From a checkpoint of a small transformer trained on Wikipedia.
Architecture: LayerNorm before each block, rotary positions, biases, untied embeddings, normalized queries and keys, exclusive self-attention, value embeddings, value residuals, hashed n-gram embeddings, a smear gate, an embedding shortcut, capped logits.
Training: a variant of Muon for these matrices, 215M tokens.
Each number is 128 + 32 x the weight over its row's rms, rounded and kept within 0 to 255. Layers, rows and columns count from 0. The size above them is the row's rms in percent of the matrix's.

# layer 2 MLP down (transposed), 896x224, rms 0.108, rows 641-700, columns 56-111
size [ 97  96 104  94  94  93  96  98  92  97  98 102 104 100 105 107  99 101  98 101  96 102 104 100 105  99 102 102  95  95 104  99  94  99 101 106  93  98 100  99  93  98  98 101 101 111 101 109  99  95 108  97 105 108 109 103  93  94 107  96]
[[127  99 145 142  80 131 137 152 122 143 164  81 153 120 128 162 149 127 140 115 118 125 102 115 121 215 176 101 143 136 164 108 156 149 189  79 120 151 125 148 185 146  72 145 108 123 164 125 149  86 165  31 135 155 103  83]
 [151 144 105  70 186  76 140  90 121 119  97 133 187  99 100 151 113 140 110 105 112 166 121 145  97 117  72 100  85 151  83 103 172  95 136 127 117 127 102 113 142 156 107 133 148 205 150 125 160 116  66 145 112  97  86 162]
 [ 88  98 124 127 147  96 108 113 114 202 145 147 138 143 117 121 130 186 103 209 111 121 108  94  99 140 133  75 126 102 160 141 154 130  94 139 103  90 125 163 126 114  77 142 149 157 179  99 155 108  94 126  68 137 163 136]
 [153 132 154  89 135 163 159 193 118  96 132 135  78 106 138  94 198 142 123 170 138 120 112 106 103 161  94 183 172  85 110 118 124 141 138 148  78 118 162 130 152  92 104 105  88 150 114 164  61 113 150  96 177  98 140  87]
 [145 117 142 138 131 131 132 150  97  80 133 146 153 108 127 111  96  90 124 131 178 129 152 114 174 114  76 116 168  86 167  94 190 147 186  90 121 178  81 191  99 111 181  57 119 120 175  88 144 104 155 116  87 124 155 153]
 [144 157 141 160  64 193 171 109  88 160 129 191 148 146  84 130 160 103 183 163 106 131 115 146 164 152 109 102 149 113 155 120 178 120  66  83 106  95 152 172 127  92 110 146 153 174 100 146  86 126 158 146 142 156  71 109]
 [ 83 157 161  90 147 184  81 175  56 146 106 141 129 106 147 114 151 148 133  73 148 104 162  67  95  56  94 172 174 140 124  58  62 146  80 123 101 165 125 111 122 124 119 133  95 124 161 179 126 141 123 113  79 102  77 145]
 [142 138 132  74 149 168  57 140  79  92 115 176  63 142 111 132  88 124 121 126  79 131  78 136 142 122 154 179  96 120 106  91 149 162 154 148  87  75 149  97  98 225 103 119 112 104 144 130 163 170 157  89 185  99 156 134]
 [122 143  84 175 129 181 203 117 139 166 123 172 120 104  72 103 146  96 124 142 106 176 134  89 186 107 122  62 186  87 120 120 210 125 114 108 102 161 154 118 112 155 122  99 117 196 105 120 138 123 150 135 104  98  77 101]
 [120 145 149 155 167 101 169 156 112 106 153 127 119 182 166  87 135 124 130 155 165 150 138 105 107  93 130 122 101 124 165 119 110 160 141 140 134 104 166 113 111 148 175  65 123  87 190 115 154 106 153 137 128 109 113 112]
 [138 103 130 130 128 125 153 102 146  91 127 131 119 205 180 159 163 129 121  62 159 140  95 108 165 148 104 145 103 117  65  59 119 119 164 130 118  98  86 112  87 131  74 105 117  82 120  70 106 153  98 164 142 111 127 159]
 [106 169 169 148 135 139  98 101 180 142 157 116  82 151 162 189 103 101  82 101 138 137 179  98 108 115 129 124 108 132 110 133 144 195  55 137 125  63 165 126 147  85 131 147 119  99 114 148 134  81 134 160 108 133 126 117]
 [187 151 130 160 150 171 114  94 132 129 154 185 160 173 147 145 113 139 153 191  85  80 144 123 149 133 176 133 139  92 116 136 140 150 126 164 106 132 129 190 123 123  83 124  78 163 104 103  85 151 113 174 116 162  84 159]
 [102 116 174 129 203 155 145 181 120 114 156 104 102  96 107 114 104 116 172 109 190  82 119 120 120  78  90 146  94 155 131 113 109 188 100 133 124 145 149 117 137 142  92  77 117 128 112  71 137 133 166 104  76 100 120  92]
 [ 98 117 155 114 109 176 100  99 100 112 131 175 161 113 118 104 148 147 173 152 130 105  84 146 151 120 144 114 127 162 184 131 109 170 171  75 119 130  78  96 131 140 118 136  89  77  84  86 111 210 160 158 158 121 154 184]
 [151  76 162  65 164 127  64 105 148 100 133 157 139 149 155 133 137 210 137 140 124 139 187 147 107 129 122 150 113 102  67 113 146  93 187 120 166  92 141 141  75 146 130  75 126 110 151 103 100  50 130 134  97 118  81 126]
 [124 167  98  55 122  76 111 116 139 160 139 185 120 150 143 139 142 179 143 122 136 151 135 107 117 123  79 148 175 126 111 110 125 203 122 110 146 114 128  91  44 162 124 129 104 116 128 153  95  87 119 113 116 122 175 180]
 [119 102  94 147  79 129  75 105 135 190 161 134  96  99  82 103  87 162 172 149 137 100  76 202 114 159 131 155 159 118 107  73 113 106 113 166 145  99 146 117 127 100 124  74 125  91  88 114 159 144 201 130  74 137 131  90]
 [158 112 156 140 114 126  78  90 107 137 201 146  41 106 174 125 153 121 161 131  84 169 101 129  97  87 180 137 110 109 127 112 198 141  86  94 132  59  73 170 159 141 120 121 119 105 140 206 173 125 115 123  78 210  82 116]
 [ 52 104 104 193 119  59 155 126 168 137 124  96 119 176 140 104 143 118 153 118 143 129  90 120 148 165 116  94 126 164 155 128 168 161 104 197  80 144 153 104 180 180  96 153 140 101 133 141 140 185 142 187 126 146 111 152]
 [174  53 110 141 118 148 156 141  96 123 195 104 146  73 110 174 123 128 167 155 122  74 112 112 141 140 123 126 138 158 127  80 105 152 118 106 111 157  70 146 109 133  86  74 100 126 125 169 205 100  90 124 114 120 137  77]
 [157 104  89 130  29 125 139 152  98 136 121 108  95 115 156 180 191  81 104  59  95 134 145 206 114 124 148  95 161  69  84 132 145 158 149  95 120 104 129 154 174 108 139 129 105 123 119 206 141  97 149 143 137 140 198 105]
 [ 95 184 127 150 140  75 149  61 138 155 153  97 147 147 127 108 148 146 170 142 151 129 166 110 120 137  94 118 104 195  91 119 137  95 149 159 142 175  67 190 111 180 149  99 126 111 116 136  87 175 102 111 126 104 161  67]
 [127  84 129 167 161  96 139 166 124 118 104 107 116 148  97 169 166 115 129 175 153 166 119 144  83 104 163 139 147 128 181 174 160 151 117 103 102  95 137 130 115 134 106 164 131 154 144 166 113 124 157  86  15 134 236  71]
 [105 179 158 126 120  96 168 131  93 143 157 140 108 201 167 155 128 159  89  98 132 128 125  80 124 132  88 127 104 114 167 134 126 106 186 104 137  77 142 131 125 114 106 139 140 140 145 111 110 111 122 127 120 219 111 125]
 [ 94 103 172 116 128 115 117  90 147 152  72 157 110 116 119  89  95 164  78 104 104 132 156 168  93 104 128 110 107 173 114 155 165 139 100 113 131 147 172 126 142 138 152 150  89 155 174  80 148 108 104 125 132 111  80 171]
 [112 158 180 114  94 160  58  76 138 131  73  81 124 130  87 118 169 176  92 126 107 172 134 124 136 105 163 115 130  84 138 122 152  88 137 101  81 158 118  98 117 216 149  86 162 121  88  59 126 144  90 192 160 144 130 116]
 [176 122 101 142  99 152 125 170 104 122  83 144 156 179 104  93  56 146 173 135 124 156 140 122 146 144  95 136  69 101 123 129 186  94 124 175 162 138 164  90 132  71 116 139 184 171 124 134 189 108 112  99 119 109  77 131]
 [148 121  64 155  93 138 154  76 132 125 170 117  73 185 112 112  84 136 123 152 129 125 147 140  83 148 101 103 142 190 101 147 168 138 171  97 119 159 164  62 161 112 157 129 117 175  30 120 121  70  96  91 199 143 149  79]
 [ 70 150 157 109 112 135 112 122 111 126 116 145  88 140 133 156 164 121  63 165 109 158 134 110 127 155 154 100 161 166 197 129 125 103  86 117 167 134 169 134  46 120 173  32 110 173 109  78 171 139  88  83  83 106 126  88]
 [ 87 123  96 123 137 100 177 183  84 197 122 126 140 150 103 136 114 115 152 107 161 160 112  76 106 154  59  94  99 115 142 155  99 103 125  90 147 105 120 107 162 117 120 125  86 144  58 158  67 135 112 175  46 165  78  81]
 [181 164 123  86 116 110  97  91 126  91 151 208 116 103  84 144 106 132 100  86 140 141 182 123  77 139 149 159 159 143 150 108 151 130 130 122 145 133 122 110 138 123 139 119 148 132 185 166  98 147 120 147 127 113 165 135]
 [184  97 117 117 151 131 162 118 132 182 183 145  86 133 114 156 154  66 103 175 142 126  86 154 153 132 105 128 120 108 159 101 183 131  92 103 153 101 129 110 151 154 151 125 122 133 141 134 106  87 170 139 156 149  83 119]
 [152 171 134 168 115  27 112  71 147  95 136 161 144  82 119 157 143  77 149 108 162 203 138 101 109 144 100  78 165 151 122 149  95 110 148 183 166  85  76 153 118 132  71  57 128 132 110  85 145 152 166 158 106 104 137 147]
 [132 116 115  85 126 148 167 165 156  82 113 166 117 161 149 121 154 130 200  94  73 127 144  97  98 121  79 118 143  97 164 136 119 161  80  95 152 151  50 167 104 149  88 160 143 127 132 142 122 149 130 148 108 154  66  88]
 [ 83 135 110 163 152  94 137 124  54 130 140 114  92 150 144  93 228  87 125 152 142 138 150 137 148 107 149  45 147 125 150 153 150 114  76 136 159  80 112  93 110 150 128 141  98 128  92 126 104 120 162 154  96 113 161 126]
 [187 136 125 120 133 141 102 150 166 100 192 103 155 112 143  78  93 167 131 150 114 114 117 138 126 124 116 140 138 137  79 132 110  77 163  88 150 143 124 110 148 148 123  73 169 123 145 162 186 134 123 167 117 142 133 137]
 [116  81 176 127  57 120 133 122  76 138 184 185  49 118 142  71  91 142 134 131 172 235 109  94 132 140  82 121 124  96 152 118  91 142 119 194 116 126 140  98 146  87 100  87 117 139 105 144 143 121 115 142 111 116 116 179]
 [136 186 104 132 155 100 130 126  85 110 128 126  93 165 126 134 196 150 123 121 126 165 121  77 103 113 143 124 188 120 158 140 142 103 133 132 120 131  74 106 174  85 104  66 114 144  71 123 114  76 158 158  86 209 110 187]
 [148 132  84 154  84 165 141 133 111 179 171 124 175 127 154  96  87 157 112 153  83 149 161  96 104 125 179 155 123 141 123 115 191 132 104 168 109 146 108 138 151 141 157  79 146 139  89 104 106 160 110 144 191 114  78 151]
 [129 158  66 116  32  58 119 149 152 200 106  96 133 113 169  97 122 121 157 133 144  89  68 170 134 123 144 146  68 166 116 127  91 151 142 150 182 120  59 167 142 123 142 126 164  82 197 167 124 103 122  99 128  96 146 125]
 [159 125  75 153  92 138 111 132 166 118 151 147 126 140 145 179  86 150  41 143 102 126 126 155 124 128 146 108 141 106 143 106  98 116 120 122 110 127 136 117 131  88 179 133 137 130 135 193  88 103 147 154 125 154  89 101]
 [131  97  87 180  99 173 113 131 158 128 171 165 127 171  80  97  98 104 136 123 120 157 146 101 127 122  95 114 187  84 125 100 115 130 107 105  93 120 148 162 142 159 122 113 150  98 155 205 154 102 122 112 137 190 150 155]
 [ 55 128 121 114  93 155 124 129 122 127 107 125 156 134 101  95 123  76 106 133 113  84 153  74 135 127 189 144 157 131  88 136 165 148 124 150 175 120 101  90  91  80 120 113 119 173  93 122 147 165 159 108 107 174 122  86]
 [ 98 148 115 113 173  89 165 115  81 154 138 159 147 171 120 174 138 107  96 102  78 156 111 146 105 107 146 162 150 133 135 166 120 149 109 140 121 121 142 114  97 169 131 117 133 180 166  92 128 185 138 134 121 149 180 136]
 [ 99 154  84 173  68 173  91 212 118  73  89 133  96 179 116  97 111 133 143 112 145 148 156 134 114 120 167 136 147 172  86 195 138 106 158 155  80 171 173 118 159 135  79 125 147  96  98 196 104 125 156  36 110 159 164 108]
 [150 110  97 131 109 123 115 188 130 175 124 136  92 171 174 133 111 139 120 108 149 164 108 148 143 161 136 102 106 129 147  99 161 130 135 111 153 129 107 157 104 158 106  91  85 189 128 165 172 133 130 150 153 121 137 143]
 [ 91  92  77 108 124 134 133 128  91 109 108 143  72 118 135 142 101 158 170 121  70 109 154  62 155 126 124 150 124 138 159 131 166 172 123  84 104 130 108 122 177 179 153  93 122  89  65 171 107 116 158  94  85 157  85 199]
 [137 124 139 106 116 130 126  89 164 170 102 147 163 164 152 139 111 125 150 137 109 144 127 107  99  61 121 100 121 139 168 106 145 177 109 148 125 132 144 144 176 147 121 160 124 131 115 168 138 120 116  91 184  88 132  80]
 [ 92 108 155 126 163 143 137 131 102 101 162  80 177 118  97 143  72 114 196  95 129 197 121  66 140  86  83 101 118 139 121 134 167 105 125  68 110 104 104  91 124 162 152 116 115 151 150 129 139 161  80 126 126 157  99 100]
 [101 125 125 136  93 127 151 157 110 112 117 126 119 188 100  84 165 129 154 168 149 141  97  93  92 107 152 161 111 175  95  56 172 177 106 125 149 131 138 144 108  95 117 104 136 145 103  96 160 121 118 120 169 104 122 187]
 [123 137 141 186 140 108 159 157 170  99 142 167 140 126  99 120 189 136 113 100  82 101  77  99  92 141  78  79  91  79  44 138 115 131 124 107 187 124 152 145 121 151 133 107 152 165 140  78 223 164 160 126 107 123  98 101]
 [ 91 108 174  86 132 126 171 116 137 123 149 140 119 110 115 157 113 126 124 130 127 116 199 109 122 136  69  62 112 149  57 171 164 133 110 162  68  83 158 122 151  75 120  84 118 125 165 154 127 149  55 186 133 230  89 117]
 [ 54 147 185 157 158 145 135 121  96  64 125 145 127 107  50 156 112 182 167 126  85 163 143 125 150 167 132 143 128 179 126 161 105 123 133  99 109 138  83 108 125 139  88 182  66 133 125 196 136 114 123 117 135  63 126  81]
 [155 102 150 108 150  67  59 130 160 100  65 137 125 154  71 124 121 125 109 106  81 148 117  76 127 139 136  90 141 184 151  79 135 132 102 117  98  92 119 155 132 198  68 129 104  99 134 182 115 123 123  36 136 165 115  70]
 [133  90  62 128 141 117 160 120 129 100 120 125 153 117 108 132 139 152 132 132 141 136 112 117 162 102 121 118 138 176 125 122  91 191 131 131 100 133  52 144 122 128  73 196 140  80 156 192 110 166 101 117 127 185 129 182]
 [168 122  98 102 117 134 146  88 123 126  71 127 130 115 118 208 134  61 133  97 144 162 151 159 196 118 144 117 134 154 101 123  67 131 139 119 175 164 154 127 162  95  67 145 150 137 173 144 141 118  89 154 157 149 106  80]
 [155 180 129 109 123 115 133 173 159 106 103 117 129 144 129 100 148 156  95 148 152  99 172 125 122 177 192  94 148 128 166 112 112  96 125  96 113 142 103 131 136 110 107 135  96 110  95 114  89 172 113 151  96 152  98 180]
 [ 98 169 154 104 151 112 148 102 112 117 151 130 155 128 109 166  93 124 123 139 146 131 141 106 151 112 101 110 149  96 116 105  92 105 167  99  83 161 148 131 187 159 136 169 137  86  98 137  94 160  88  25  64 151 108 124]
 [ 98 149 125 126 147 121 156 212  80 105 114 157 125  75 112 153 114 142 154  99 141 193 129 143  93 165 131 164  82 185 101 156 195 152 157 123  65 116 121 138  94 160 157 161 102  47  80 170 135 124 119  85 125 147 111  78]]
# layer 2 MLP up, 896x224, rms 0.224, rows 642-701, columns 56-111
size [ 97 103  95  90 107  97 100 103 103  91 106  99 103  94 100  98 103  88  99  96 102 101  97 103  96 102 103  95  95 106  97  92 104  93 115  99 100 103 101  87  97  99 101  99 102  94 108  91 101 115  97  95 115 115  93  84  98 106  97  97]
[[ 54 157  71 120 135 136  97  85 120 161 192 166 114 197  94 134 166 128 147 182 161 117  85 131  69 187 108 125 142 154 144 123 133 145 138  91 116 106  16  90  95  98 191 142 169 119 149  95 121  93  87 125 103 135 169 108]
 [148  81 134 107 144 197  60  89 134 166 131 106  95 136  98 114  82 171 223  84 134  78 142 113 154 139  92 104  97 123 173 176  99 110 152  86 136 168  88  91  60 129  75 123 146 173 115 122 105 132  97 154 113 120 144 104]
 [108 111 119 103 174 189 172 227 196  97 145 202 161 136 116 104 121 175 126 149 174 140 123  87 134 150  79 129  88 137 103  94 115 104 131 138 133 104 157 144  71 150 113 111 165 140 105 144 115 160 139 175 111 183 150 147]
 [159 146  81  80  78 113 117 117 113 171  73 132 118 150 159 120 168 106 146 191 120 124 137  99 101 136 170 128  37 139 115 196 139 118 104 151  80 180  94 119 194 134 154 152 145  99  73  99  90 129 130 123 145 100 144 173]
 [122 119 102 193 139 132 135 155 133 131 104 130 163 114  60 125 117  75 137 126 119 138 145 141 199 111 124 140 130 123 150  61 113 147 100 201 138  58 183 173 112 100  82 113 121 148 142  89 110  90 185 158  47 203  76 141]
 [ 88 197 118  52  97  68 181 117 137 130 138 175  96 111  80 113 132 154 100 189  78 138 164 144 136  98 104 183 101 147 145 107 140 129 159  74  83 120 139 127 133 104 147 128 113 132 150 114  96 146 171 223  90  94 113  83]
 [124 169 152 127 160 164  82 165 161 115 113 134 120 109 116 153 124  78  60 100 146 152 188 111 112 152  99  51  88 120  80  98 131 208  98 147 168 103 140 117 163 141  92 116 152 122  99 101 101 110 148  77  99  84 113 162]
 [144  81  91  96 135  81 163 119  93 165 159 102 164 142 152 155 134 124 117  93 140  90 196 104 119 135 118  70 116  97  96 118 127 129 151 125 121  97 200 117 145 157 143 190 119 118 104 168  90 122 133 176  64 139 114 125]
 [115 178 193 109 166  90 140 156 128 111 122 141  79 139 128 151 110 155 139 116 138  84 146 136 137  66 176 117 138 108  86 131 146 108 111 114 111  70 166  71 119 147 130 143 184  90 128 148 127 114 119 143  68  71 113 136]
 [125 142 143  85 142  47 144 121 124 112 141 102 130 130 144 120 172 101 140 155 100 135 121 118 109 174 129 125 116  91 133 174 174  95  97 134  97 165 154 181 156 129 136  89 156 110  78 144 118 192 141 156 109 118 194 117]
 [168 171 122 146 108 156 107  45 183 138 119 112  84 183 107 109 140 140  89  96 158 127 105 112 173  69 112 122  82 148 151 135 155 165 120 147 141  59 112  87 173 106  66 111 165 133  98 131  98 108 116  70  99 112 129 166]
 [131 112 146 133 122 139 169 114 138 106  61 150 138  92 118 163 180 139 133 163 134 132 119  61 133  78 159 113 124 124 138 152 109 116 155 166 124 120 125 166 119 200 108 173 128 133 124 137  91  43 118 150  79 148 154 163]
 [117 111 112 122 114 136 134 115 152 157 131 142 102  69 152  99 122 165 127 139 136 121  79 133 182 115 139 133 168 117  89  96  66 172 118  83 100 145 133  67 119 172 136  71 176 116 127 133 157 115 158  89 116 175  69 163]
 [152 166 103 174 217 105  88 161 133 193 132  62 125 137 138 125 144 122  62  61  83  85 204 119 158  43 115  81 141  99 154 174 153 118 134 120 182 126 109 114 114 153  77 140 157 155 152 167 201 151 102 145 236  81 115 135]
 [156  87  56  45 113 190 103 125 130 103 144  98 121 153 107 125 107 144 130 100 104  52 174 182 103 111 160 161 151 156  86 100 153 153 149  99 151 132 147 131 107 128 102 141 183 171 130  83 107 161 134 152 114  85 117  88]
 [174 149  65 102 135 117 164 154 157 112 129 124 132  79 138 101 130 124 115  45 100 144  90 125 121 164 151 137 167 116 162 130 100 133 169 178  88 122 153 124  96 119 140 109 114 143 171 116 168 116 154 119 116  86 105 145]
 [112 126 128 119 117 183 129 154 162 150 174 121 127 133 109 130 143 139 127 111 101  56 115 175  96  84  72 165 100 168 160  93 106  99 103 150 171 122 128 107  89 107  93  93  98  82 174  91 112 191 100 162 109 109  93 111]
 [138 109 135 133  95 130 168 112 144 136  98 149 155 146 161 131  94  89 200 103 144 122 146 164  85 157 120 133  91  85 168 211 122 113 100  90 102 152 164 177 195 125 155 117 110 176  84  71 117 127 140 171 139 152 142 120]
 [136 122 116 166 156  61 129 133 138 116  63  49 110 117 180 155 107 167 169  75 119 131 137 141  73 150 122 129 123 176 142 138 107  76 133 105 127 138 179 136 163 153 131 124 152  96 177 162  86 156 127 154  71  67  99 149]
 [156 145 152 138  89 121  91 112 123 101 111  44 162 137 146 121  89 148 122  68 135 139 125 192 146 191 130 125 158 140 130  84  77 153 123  86 129 168 116 134 158 112 113 180  63 167 160 113 166 141 168 101 153 142 149 128]
 [157 130 121  90  88 119 122 172 148 191 147 175  98 176 115 131 126 137 132  94  86 145 122 143 171  97  74 141 116  77  88  69 113  93 145 139  95 167  81 128 124 114  89 118 150 118 123 179 129  78 131 127 126 138 158  88]
 [126 117 159 136 138 100 125  98 169  85  93 156 125 146 100 151 131  98 136 134 135 184 104  52  83 106 119 137 105 155 130 142 152  98 150  73 110  97 166 159  40 117 116 124 148 136 125 134 122 138 142 108 123 183 166 175]
 [124  88 173 113 173  73  95 149  63 131 108 123 107  78 111  88 137 116 104  88  67  84 107 131 149 164 149  90  67 137 224 214 111 136 121 116 110  65 102 165  96 144  70 107 172 136 111  92 114 147 144  81 141 122 125  80]
 [140 103 136 127  79 108 154 116 136 102 117 100 137 174 155 128 111 114 129 116 111  65 147 118 160 110 100 140 152 160 115 172 127 111 125 170 107 173 124  76 157 103 102 109  97  88 145 171 110 163 187 123 113 194 213  84]
 [119 189 167 148 100 115 114 115 101 149 139 131  60 113 131 206 157  74 142 199 135 144 139  96 130 174 165 135 108 146 119 116 120  88 110 142 120 121 128  80 180 137 197 123 193 162  87 145  57 118 134 118  82  98 130 144]
 [104 156 123  81  96 144 113 150 162 198 130 120 137 137 110 116 137 139 189 141  99 140 142 164 176 188 102  98 148 111 112 138 147 128 124 144 150 118 103 161 133 103  86 159 142 115 104 106  81 109 154 224 137 108 126 115]
 [152 123 144  98 113 168 159  76 112 111 208 109 153 141 116 166 129 200 152 133 118 121  91 111 138 127 117 102  97 143 106 153 116  85 134 153  90 152 162 154  86  95  98  68 151 125 173 137  96 140 118 144 146 194 143 139]
 [128 137 163 152 106  82 142 132 141 147 136 138 120 137 197 125 100 123 132 175 158  94 155 166 126 174 159 113  85 146 105 142  78 145 111 172 140 116 139 172 153 148  57 178 144 107 108 168  89 104  63 157 121 105 169 114]
 [ 98  89 100 123 146 104 129 184 126 129 143 186 172 129 140 167  99  75 137 143  98 126 125  96  98 140 127 135 120 153  71 129 123 197  75 103 136 196  71 100  94 115 102  99 164 123 115 157 109 203 147 159 174 117 115 119]
 [ 88 132 166 148 148  88  94 201  83  92 102  89 184 112 119  94 117 111 158 127 111  79 150 119 129 147 126 151 123 169 140 114 152 171 139 188 159 120 148 124 160 138  73 125 116 122  99 116 118 119 110 158  87 113 145  96]
 [144 163 131  97 109 100 137 135 109  60 127 147 128 144  96 106  71 100 124 142 127 133 176 181 103  91  81 126  97 133  69 234 113 118 162  93 117 163 123 155 111 117  74 114 131 105  62 126  98 165  96 170 169 149 185 148]
 [145 183 195  89 112 193 133  67  87 161 132 156 136  64 132 119 110 161 127  70  86  66  95 104  99  92  92 164 126  86 202 164 148 172 117 153 150  86 140 110 115 149 104 143 168 110 176 153  86 109 145 171 124 101 142 173]
 [139 191  96  92 185 120 133  82 178 134 143 176 107 182  92 120 171 141  66 105 124 126  61 131 135 100 168  89 123 106 153 126 132 115 172 140 158 109  98 162 114 115 167 167 139 139 109  88 139 169 140 141  61  43 125 116]
 [153 133 112 121 106  85  96 138 208 122 116 163 103  54 178 148 162 137 109 128 139 148 150  86 141 195 117 139 150 191 154 155 116 153 127 128 110 236 135  87  95 168 135 152 117 173 140 135 161 130 169 136 188 154  87 100]
 [111 157 121 107 113 117 176 133 112 139  87  68 129 121 205  86 159 125 152 143 159 111 116 175 149 134 144 115 127 166 115 177 129  70 113  57 118 166  96 166 123 110 176 150  99 114 188 113  84 108 163 119 121  98 110 166]
 [116  84 113 112 140 129 137 107 140  75 126 109 105 114 152 143 101 174  75 108 138 103 116 182  92  98 116 124 129 215 203 139 156  92 141 142 149 147 124 134 159 123 141 121 163 131 134 173 131  95 131 133 209 185  99 107]
 [224 165 121  64 110  64 101 125  56 107 157 135 109  81 159 141 158 129  88  64 132 215  75 139  69 117  90  70 141 145  97  99 130  95 194 160 123 148 139 132 160 174  80 113 108 146 105 146 130 124 113 142 115 112 131 193]
 [130 139 109 144 187 138 186 127 147  73 142  96 114 124 114 105 125 113  82 102 169 161 120 141  95 147 179 118 115 112 178 108 137 106 172 169  84 102 102 121  85 100 138 162 157 193 127  71 192 152 141  90 108 172 113 129]
 [150 154 167 128  88 194 159  94 136  92 174  72 168 120 110 194 112 159 135 108 147 161 150  93 118 131 143 133 141 129 169  90 165 117 160 152 147 105 185 147 122 145 163 123  88 143 145 165 100 212 150  90 180  72 159 114]
 [217 115  97 152  79 103  78 105 164 115  73  91 146 163 143 140 162 161 154  69 135 126 117 104 170  90  78 108  96 174  88  84 173 145 119 167 133  83 122 141 147 112 153 166 111  97 149 131 185  89 148  87  92 113 181 156]
 [ 93 133 122 112 115  73 117  83 116  56 112 221 103  74 158 134 189 106 134 183 203 124 120 109 139 142 105 142 122 130  91 116 126 198 170 123 191 132 108 128  89 153 168 183 131 143  75 121 185 137 122 106 117 122 160 105]
 [141 119 148 139 118 135 146 121 132 137  88 152 123 128 143 129 155 139 158 191 105 148 129 142 141 120 152 126 131  99 149 112 128  87  91 149 185 117 139 165 157 154 146 128 142  60 140 140 158 115 181 103  23 112 115 165]
 [100  96 128 145 140 116 159 144  98 123 138 172 162  47 107 140 157 126  88 171 182  95 161 154 135  92 164 160 134 166  61 122 127  97 124 123 183  97 133 107  71 112 111  73 131 205 110  98  68  77 151 162  99  76 114  99]
 [143 119  65 101 101 122 152 152 101 153 107 145  83 135 107 157 107 149 154 126 113 108 144 142 193 147 147 150 104 108 157 129 143 124 175 161 141 104 152 142 133 100 138 160  63 143 120 103  81 119  99 109  97  94 104 137]
 [139 170  86 133 212 147 137  91  77 126 139 117 122  59 120  91  95 121 109 215  85  75 166 167  75 127 127 127  82 159  36 168  89 102 121 166 137 121 101 132 109 156 143 153 152 137 107 108 153 165 137 119 145 113 125 145]
 [123 106 150 157 100 155 152 130 130 112 179 119 157  86 177 162 126 133 165 110 190  95 102  82 125 147 132 119  73 105  85  83 109 146 100 113 104 115 135  98 118 138  97 129 144 136 136 122 127 138 140 107 159 119 106 148]
 [101 157 103  87 133 113 156  68 108  90 122  77 161  72 122 108  49  92 109 129  90 123  84 107 104 193 188 101  89 122  98 172 119 119 145 149 126 158 118 116 154 127 120 120 175 132 101 123  77 154 190 183 164 170 124 136]
 [112 125 158 142 159 110 143 101 125  88  58 167  79 111 100 118 107 163 102 146 166  56  98 142 124 165  66  98 164 118  68 135 116 100  72 118 120 134 141 133 160 172 148 187 124 120  90 122 105 101 132 134 119 150 134 129]
 [162 135 156 126 158 124 154 129 131 135 102 164 108 128 161 141 126 138 195 108  66 122  74  99 168  82 105 121 151  89 140 119  73 119 187 133 130 147 113 102 135 106 172 143 137 149 109 131 103 158 103  53 137  67  99 121]
 [141  63 125 103 103  90 121  88 171 114  94  94 151 197  84 136 146 155 135 168 138 142 161 111 106 177 162 111 126 128 118 139 143 106 159  82 129 130 144 124  97  66 120 106 107 146 166 113 131 168  97 126 105 133 155 126]
 [157 120 108 133  84 135 182 126 144 104 151 111 105  62 120 125 147 131 124 136 151  93 166 139 136  95  90  95 142 126  95 123 107 189 151 119 176 106 201 160  94 112 134 121 115 121 154 177 105  83 131 152 120 102 117 142]
 [165 136 146  86  95 176 115  84 121  65 160 125  89 158  91 116 192 119 184  98 141  87 136 195 152 143 100  70  82  88 134 131 126 141  80 182 113 129 141 106 132 118 143 158 159 165 161  62 111 117  93 142 112 150 112 167]
 [ 63 141  84  80 172 172 174 118 132 107 173 146 149 133 159 105 109 218 106 125 106 118 115 121  88 125 119 172 130 167  72 174 111  84 101 119 181  94  81 119 149 185  76 151  97 151 138 115 148 104 165 111  88  53 103 149]
 [173  79 125 123  70 127 120 131 135 106 174 176 128 164 151 118  80 123 133 158  92  97 160  54  98  91 135  72 157 145 140 144 133 125 155 128 138  99 115 156 139 202  81 121 137 134 183 108  95 129 138 124 121 153 143 105]
 [154 149 200  82 112 100 117 114 189 141 147 153 170 133 129 164 194 144 171  65 116 113  82 129 119 187 147 134 122 168 149 136 127 172 163 145 126  72 122 131 170 110 140 106 208 144 149 158 175 111  79 145  96 117 183 169]
 [119 135 141 100 105  82 155  46 151 116 110 134 115  72 127  83 111 153 148 110 129 139 129 137  95 112 118 177 107 143 119 134 105 113 184 117  98 152 115 121  81 144 130 138 161 113 166 141 137 107 145 140 209 139 160 141]
 [203  97 110  86 152 110 140 102 104 125 167 157 153  82 161 150  97 178 123  90 152 181 113 119 159 136 130  75 109 167 137 103 154 149 103 150 123 180 124 186 151 112 151 148  69 137 149  80 131 119 178 140 154 150 114 182]
 [198 139 166 120 128 130 192  74 152 110 190 106 134 125  76 175  31  95 114 109 143 119 124 104 101 100 140 101 156  74 125 114  93 123 183 153 114 120 122 123 170 198 203 126  74 122  92 123 104 149 122  95 131 128 131 133]
 [143 170 155 122 147 166 188 147 143 199 147 162 125  69 152 167  97 136 103 120 122 124 130 126 112 121 142 134 128 144 146 117  86  42 127  97 140 168  79  83 181 139 121 160 117 154 112 134  77 120 147 173 111 124 154 120]
 [168  88 117  84 155 131 113 130 145 142  56 122 183 119 161 108 115 179 134  85 175 145 159  53 195 195 101 119  92 108 114 152 197 102  98 167 126 129  98 190  91 116 172 131 113  75  66 151 150 139 186 156  86 110 152 183]]